Weights of a small transformer language model.
Size: 14 layers, 5 heads of 32 (1 for keys and values), vocabulary 1024.
Architecture: LayerNorm before each block, learned positions, biases, capped logits.
Training: a variant of SOAP for these matrices, 4657 steps.
Each number is 128 + 24 x the weight over its row's rms, rounded and kept within 0 to 255. Layers, rows and columns count from 0. The size above them is the row's rms in percent of the matrix's.

# layer 9 MLP down (transposed), 640x160, rms 0.103, rows 128-137, columns 0-159
size [ 87  94  85 103 109 100  93 105 100 106]
[[135 124 143 106 164 113 136 129 147  63  94 140 135 145 146 148 178 136 114 109 105  95 141 136 122 137 122 108 127 146 138 135 123 135 102 147 159 149 103 150 153 124  95 142 110 158 131 134 140 148 142 100  85 139 178 104 164 141 133 134 156 151 157 156 156 133 108 133 129 158 177 136 106 131 112 141 136 171 157 129 104  80  80 115 176 148 109  95 100 108 134 123 165 152 113 126 170 106 126 117 137 143 202 181 113 164  98  98 126 124 117 111 103 158 144 142 114 132 143 156 127 110 151 130 126 144 165 126 146 123  99 125 112 114 155  93 138 143 170 100 119 135 114 115 122 136 157 119 144 184 114 123 160  94 103 114 143  97 101  99]
 [175 150 129  98 143 129 123 169 125 134 132 196 126 122 117 101 146 122 103 167 107 152 166 129  76 129 153  60  84 140 126  85 112 139 158 128 117 126 129 140 149 137 181  98 189 131 120  95 118 121 162 148 121 129 160 143 108 134 111 134 142 100 105 106  81 127 116 100 121 166 109 116 183 135 102 130 112 144 104 106 154 142 150 121 123 106  72 116 102 139 109 140 150 132 145 145 123  72  91 144 121  94 162 130 147 119 149 125 115 131 124 134 143 103 102 132 108 112 150 138 151 124 110 122  96 165 149 131 141 104 170 127  86 118 122 113 126 124  95 108 122 107 120 142 115 131 126 145 145 129 126 172  80 160 109 114 131 132  97 112]
 [100 135 154 153  76  95 111 161 112 117 130 104 156 114 139  99 112 149 107 153 116 149 120 159 135 118 144 141 126 133 116 100 103 165 141 135  97 127 138 137 152 185 121 148 138 127  86 138 166  82 131 121 131 172 113 139 136 126 154  83 132 145 130 137 141 128 149 132  87 134 148 118 135 157 116 156 148 106 171 178 107 118 109 155 159 136 118 133 116 132 217  99  86 134 147 132 125 104 149 105 152 163 119 137 146  79 103  93 154 111 120 112 169 169 172 144 168 123 163  97 115 136 129 140 120 137  61 125 143 128 139 127 138 127 110 166 125 157 136  89 153 135  96 133 130 123 113 108 143 145 124 152 117 127 157 103 130 157 145 141]
 [139 110 173 112 108  84 127 123 142 142 106 102 126 172 176 133 117 170 112 130 105 130 140 151 120 152 138  94 170 130 131 137 128 125 114 139  98 172 171 165 124 119  97  95  92 133 135 139 129  99 149 179 153 129 153  99 148 129 132 148 115 122 101  97  90 133 117  76 132 134 140  91  85 151 121 120 135 152 121 116 148 171 123 134 125 117 144 117  91 182 152 116 115 118 137 139 100 110 130 128 145 129 158  88  98 137 111 154 137 147 150 137 121 113 157 145 155 168 109 150 141 104 172  80 139 171 139 123 116 153 137 139 112 146 115 126 116 169 166 107 139 103 148 152 159 121  83 121 104  78 116  91 133 129 110 133 164 170 142 156]
 [111  99 146 145 106 118 126 110 176  97 114 141 133 125 118 137 168 100 155 166 174 115 115 123 137 110 134 151 158 159 127 116  87 143 149 107 118 107  96 125 104 128 147 120 114 127  92 120 154 111 117 166  86 162 113  91 134 104 150 143 109 147 102  86 105  93  92 140  84  98 116 151 145 110 117 117 116 113 118 129 130 112 127 144 174 122 124 111 120 128  95 111 157 160 110 128 136 114 148 169 165 161  77 110 118 131 121 158 103 152 125 147 133 160 122 122 147 114 161 164 157 117 124 140 161 115 149 126 148 155 158 125 141 121 177 107  71 170 122 106 127  88 115 122 139 147 107 185 136  98 167 133 149 164 119  99 123 137  98  79]
 [ 78 119 171 115 132 153  77 100 114  88 135 112 193 117 122 145 119 102 150 115 127 105 112 106 151 106 133 137 125 176 143 108 141 136 118 137 112 153 132 132  97 156  91 120 116 187 117 118 119  88 137 114 119 139 154 109 113 167 110 170  74 149 127 128  79 150 130 135  98 106 115 121 110 127 123 155 110 153 138  61 129 145 122 117 115 114 198 123 118 123 152 119 121 133 133 117 110 124 114 145 130 117 128 108 123 136 124 148 112 136 168 167 151 144 175 144 148 113 148 128 137 138 117 126 105 104 118 151  94 162 163 102 125 127 133 136  91 142  88 117 145 192 129 137 104 175 129 118 136 123 112 142 140  74 104 102 114 166 135 128]
 [128 133 104 122 139 103 171 143 112 149 138 109 108 112 119 142 119 164 140 109 118 136 161 140 145 102 134 129 110 151 147 103 151 120  77 119 126 165 152  89 104 157 136 133 124 170 118 126 138 141 114 135 148 106 143 152 103 103  93 159 120 151 122 157 122 127  88  94 172  95  86 155  80 129 167 128 141 113 161 185 130 125 160 100 114  95 118 144 104 115 131 101 110 148 154 113 103 126 179 126 109 136 114 146 138  82 157 176  99 138 129  66 121 115 131 109 132 110  92 158 107 130 133  96 127 121 103 113 148 141  77 147 109 126 136  97 159 162 115 106  95  96 150 112 131 155 165 149 148 122 114  96 132 106 121 128  83 132 108  85]
 [115 151 107 104  74 122 161 146 102 152 106  90 121 155 121  97 137 128 126 113 112 115 108 112 155 134 121 143 121  73 152  78 163 103 143 142 103 160  77 132 139 138 145 132 107 126 152 146 144 171 108 182 105 133 141 176 111  95 143 132  87 100  86 179 127 114 140  91  93 129 134 141 112 143  72 128 128 104 146 153 114 134 126 113 122 143 122 117 113  92 138 127 125 121 185 126 124 148 124 104 129 149 159 134 113  78 111 121 122 136  87 108 126 105 173 112 112 107 145 145 101  73 163 173 143 132 126 174 159 110 136 119 147 152 115 118 122 127 109  94  88 128 160 118 145 162 112 110 133 104 135 131 124 121 106 154 129 118 132  98]
 [ 88 149 113 134 135  75 158 174 110 106  84 103 161 146 132 157 147 117 182 123  65 114 127 141 120 150 117 112 100 154 132 140 122 133 157 117 125 188 126 125 159 150 153 115 143 137 155 117 121 126 137 142 123 115 127 103 146 106 122 114 139 138 125 119 112 111 105 151  92 155 126 158 109  90 108 148 173 114 120 125 132 137 158 139 161 137 119 122 128 116 100 106 116 137 130  74 179 114 130 126 130 158 127 153 131 137 148  86 154 109  99 135 137 106 119 138 142 109 114  89 176 132 162 115 181 145 131 147 158 119 152  73 102 122 129 101 102 103 144 106 103 109 126 137 108  84 127 116  76 180  82 128 113 136  82 129 104 151 132 134]
 [160 156 153 135 137  86 143 125 108 143 160 127 103 141  86 129 143 145 156  90  73 117 154 148 150 111 107 128 115 139 125 110 102  87 106 132 103 126 125 111 139 101 155 170 136 148  74 120 146 128 129 163 103 134 155  67 118 150 109  99 127 120 108 114 153 162 106 155 135 122 113 136 160 200 100  86 143 141 131  92 148 137 157 136  82 138 122  93 108 149 125 100 145 117 159 118 135 103 121 117 110 125 101 168 137 151 131 143 136  57 138 143 120 157 106 141 101 143 136  91 162 141 115 111 113 173 140  90 134 122 108 159 110 142  97 146 121 117 141 152 123 107  93  69 147 133 154 146 121 124 122 139 103 143 123 131 165 114 140 112]]
# layer 9 MLP up, 640x160, rms 0.102, rows 129-138, columns 0-159
size [ 88 102  93 101  96 102 110  95 101  98]
[[134 191 121  86 148 181 125 149 160 113 108 156 145 137 120 146 148 168 152  98 132  93 109 172  90 133 139 153 132 132 158 138 120 134  94 105 103 126 140 126 158 144 133 137  98 143 151 150 127 158 160 156 124 119 157 110  71 123 106 131 130 125 151  97 124 116  80 105  96 106 165  87 118  99 141 151 138 112 118 109 151 173  86 100 110 116 152 122 164 129 134 120 133 130 136 134 111 112 102 156 102 120 151 105 119 146 155 127 165 151 116  94 122 137 156  93 147 182 132 107 108 155 130 127 140 121 172 162 106 168 128 137 144 112 130 108 131 142  99 102 139 165 148 147  96 110 101 151 152 127 159 117 142  83 109 117 129 162 177 108]
 [138 177 151 114 145 139 114  96 133 121 124 108 157 111 119  78 169 142 100 146  85 116  91 107 131 114  97 153 140 104 158 136 140  98 113 115 149 116  90  89 121 140 151 128 115 108 132 118 132 131 125 152 124 102 125 125 108 121 140 122 114 128 128 144 120 131 106 145 156 157 124 188 103 111 137 125 143 126 113 218 129 135  93 165 133 124 156 149 156 110  92 114 146 115 115 109 113 122 146 166 115 116 102 168  85 134 117 105 101 145 152  95  45 141  87 102 134 159 110  99 126 114 104 145 111 106 158 118 100 131 110  77 129 110 135 107 130 154 114 109 130 181 132 126 119 134  71 163 137 101 119  91 131 126 130 158 131 131 138 112]
 [129 124 112 155 138 136 110 140 139 129  87 175  92 111 152 138 177 114 188 151 151 117 106 135 124 135 162 159 157  93 106 128 135 125 102 129 113 141 160 131 128 161 141 166 118 121 111 109 112 116 120 120 125 135 127 196 131 148 132 121  96 118 129 150 113 142  99 138 135 162 173 135 125 119 139 145 172 119  93 114 149 141  99 139 122 142  89 112 159 106 161 106 142 102 144 132 158 155 111 125  98 128 101 147 145 138 107 151 106 146  74  99 145 153 154 137 175  96 170 150 108 130 119 182 163 120 133 157 130 178 152 107 167 167 143 147 116 190 145 100 101 161  91 124 117  89 141 123 128 122 149 108 142 141 119 150 133 109 134 147]
 [106 117 146 101 135 131 138  80  97 102 142 127  93 153  94  82 199 131 140  94 138 160 129 136  90 127 159 153 178 129 160 151 155  91 147 145 132 151 122 109 156 137 144 122 127 133 120 145 144 156  91 137 150  82 127 130 151 163 153 137  90 137 135  94 120 141  87 128  99 137 122 150 100 107 158  89 120 130 158 115  88 101 133 160 132 110  94 138 122 114 154 115 102 119  78 164 101 101 141 159 111 107 115 121 113 172 145 165 147 116 123 150 145 130 156 110 117 106 122 117 107 120 120 110 101 117 123 119 155 137 115 108 101  93  95  84 136 111 122 158 146 156 138 114 137 162 195 132  97 162 149 133 114 150 149 143 135 116 113 103]
 [172  86 122 145 133 109 126 147 131 121 121 116 148 104 115 111  92 156 117 154 146 143 144 106 100 150 157 141 124 125 101 139 150 106  75 159 147 169 142 120  89 131 145 143 108  96 181  85 145 153 122 104 129 133 116 178 130 144 140  90 136 110 136  91 109 120 110 119 140 149 107 128 147 139 117 145 123 128 144 145 101 176 119 142  98 159  94 124  84 138 100 142 127 162 133 150 100 177 162 162  92 113 151 176 121 145 157 132 172 129 115 104  93 116 184  99  97 118 110 113 159  86 110 131 122 175 132 105 153 100 134 138 118 137 112 153 158 130  91 169 128 142 124 140 121  97 119 140 135 105 147 161 144 118 131 188 134 112 123 120]
 [141 131 159 127 174 138 127 126  89  94 122 124 175 129 153 138 135 100  96 146 145 139 155 146 113 127 140 105 113 110 155 170 100 152 182 161 121 139  92 160 121 105  94 128 142 162 101 114 143 132 123 137  80 127 132 121 168 132 153 112 146  98 132 142 171 173 115 129 112 177 111 126 154 154 142 108 151 117 134 127 130 160  96 128 104 157 137 117 140 173 141 149 185 136 113 129 128 158 131 136  99 148 119 107  91 143 148  91  99 120 137 152  89 129 142 119 127 153 197 148 161 127 135 187  92 170 127 148 130 111 123 134 141 122 120 145 132 141 148 181 131 147 106 186 133 103  87 125 146 146 154 115 129 152 157 130 131 124 136 113]
 [126 106 175 171 136 134 144 109 144 152 128 117 129 115 171  78 114 123 119 127 112 155 129 145  99  98 118 113 126  96 129 105 118 127 133 147 140 130 104 149 148 111 117 115 151 130 112 117 143 128 118 105 142 114 116 103 139 111  72 137 142 142  95 107 132 136  93 102 152  56 133 151 151 101 128 113 135 109 105 139 105 172 132 115 136 119 191 116 108 133 103 137 138 134  93 110 116 105  86 119 143 140 121 111 131 161 178 149 123  88 104 152 141  87 102 154 132 122 144 114  86  87 144 113 109 176 122  98 113  93 134 153 173  84 121 133 113 150 109 183 106  84  86 121  95 162 150 128 159 134 148 169  88 140 127  97 139 132 130 131]
 [156 128 104 147 145 144 118 140  98 123 147 125 164 153 112 121 147 138 120 104 167 114 120 141 119 103 135 154 139  80  74 144 155 140 159 167  83 132 165 134 154 141 162 148 174  90 136 104 132 109 120 147 121 128 170 137 100 146 121 119  89 123 152 149 115 167 101 129 157 147 101 119 109 151  99 125 132 157 151 111 153 118 173 124 115 147 132 102 137 114 102 133 125 169 158 158 128 125 182  63 110 151 117 148 145 154 153 118  80 142 159 121 141 118 140 134 130 132 100 115 112  92  91 146 121 111  89 118 126 120 110 125 135 103 114  70 139 117 103 150 177 123 145 117 160 153 125 136 103 179 141  97  82 175 124 134 124 138 119 131]
 [157 124 129 121 133 141 135 144 148 145 137 134 153 141  96 102 156 170  88  88 153 101 117 150 158 175 141 109 156 135 123 172 143 106 115 152 128 122 110 139  79 114 122 161 120 167 124 150 139 152 173 111 171 147 138 130 127 152 122 160  84 161 116 122 120 111 126 133  76 192 122 142 157 128 162 137 133 142 143 147 108 147  99 130 121 117 136 125 136 128 166 155 129 100 140 160  96 135 135  97 139 142 153  99 104 125 126 157 154 109 103 116 122 132 144 105 122 138 114 174 158 156 119 165 121 131 179  77 172 127 150 159 132  87 124 153 104 161 103 112 150 125 162 136 153 118 121 146 152 193 127  93 106  97  90 137 125 125 142 115]
 [150 161 165 132 143  88 153 120 118 136 114 166 116  70  88 133 104 154  90 125 117 140 113 144 106  78 108 133 121 120 105 118 123  88  98 132 127 117 135  93 109 126  93 146 124  93  93 159 149  96 125 104  84 110 110 140 124 163 143 115 166 118 136 132 173 157 126 156  97 111 137 140 101 110 158 122 131 118 139  81 149 143 129 156 124 167 121 147 161 105 103 165 133 120 181 159 128 102 134 159 125  75 135  90 112  98 131 176 142  96  85 109 155 146  90 139 152 122 106 106 121 166 128 146 102 138 152 104 137  96 110  98 124 138 113  88 115 126 150 135 130 120 137 119 141  97 123 125 107 135 153 120  95 117 143 141 102 124  84 169]]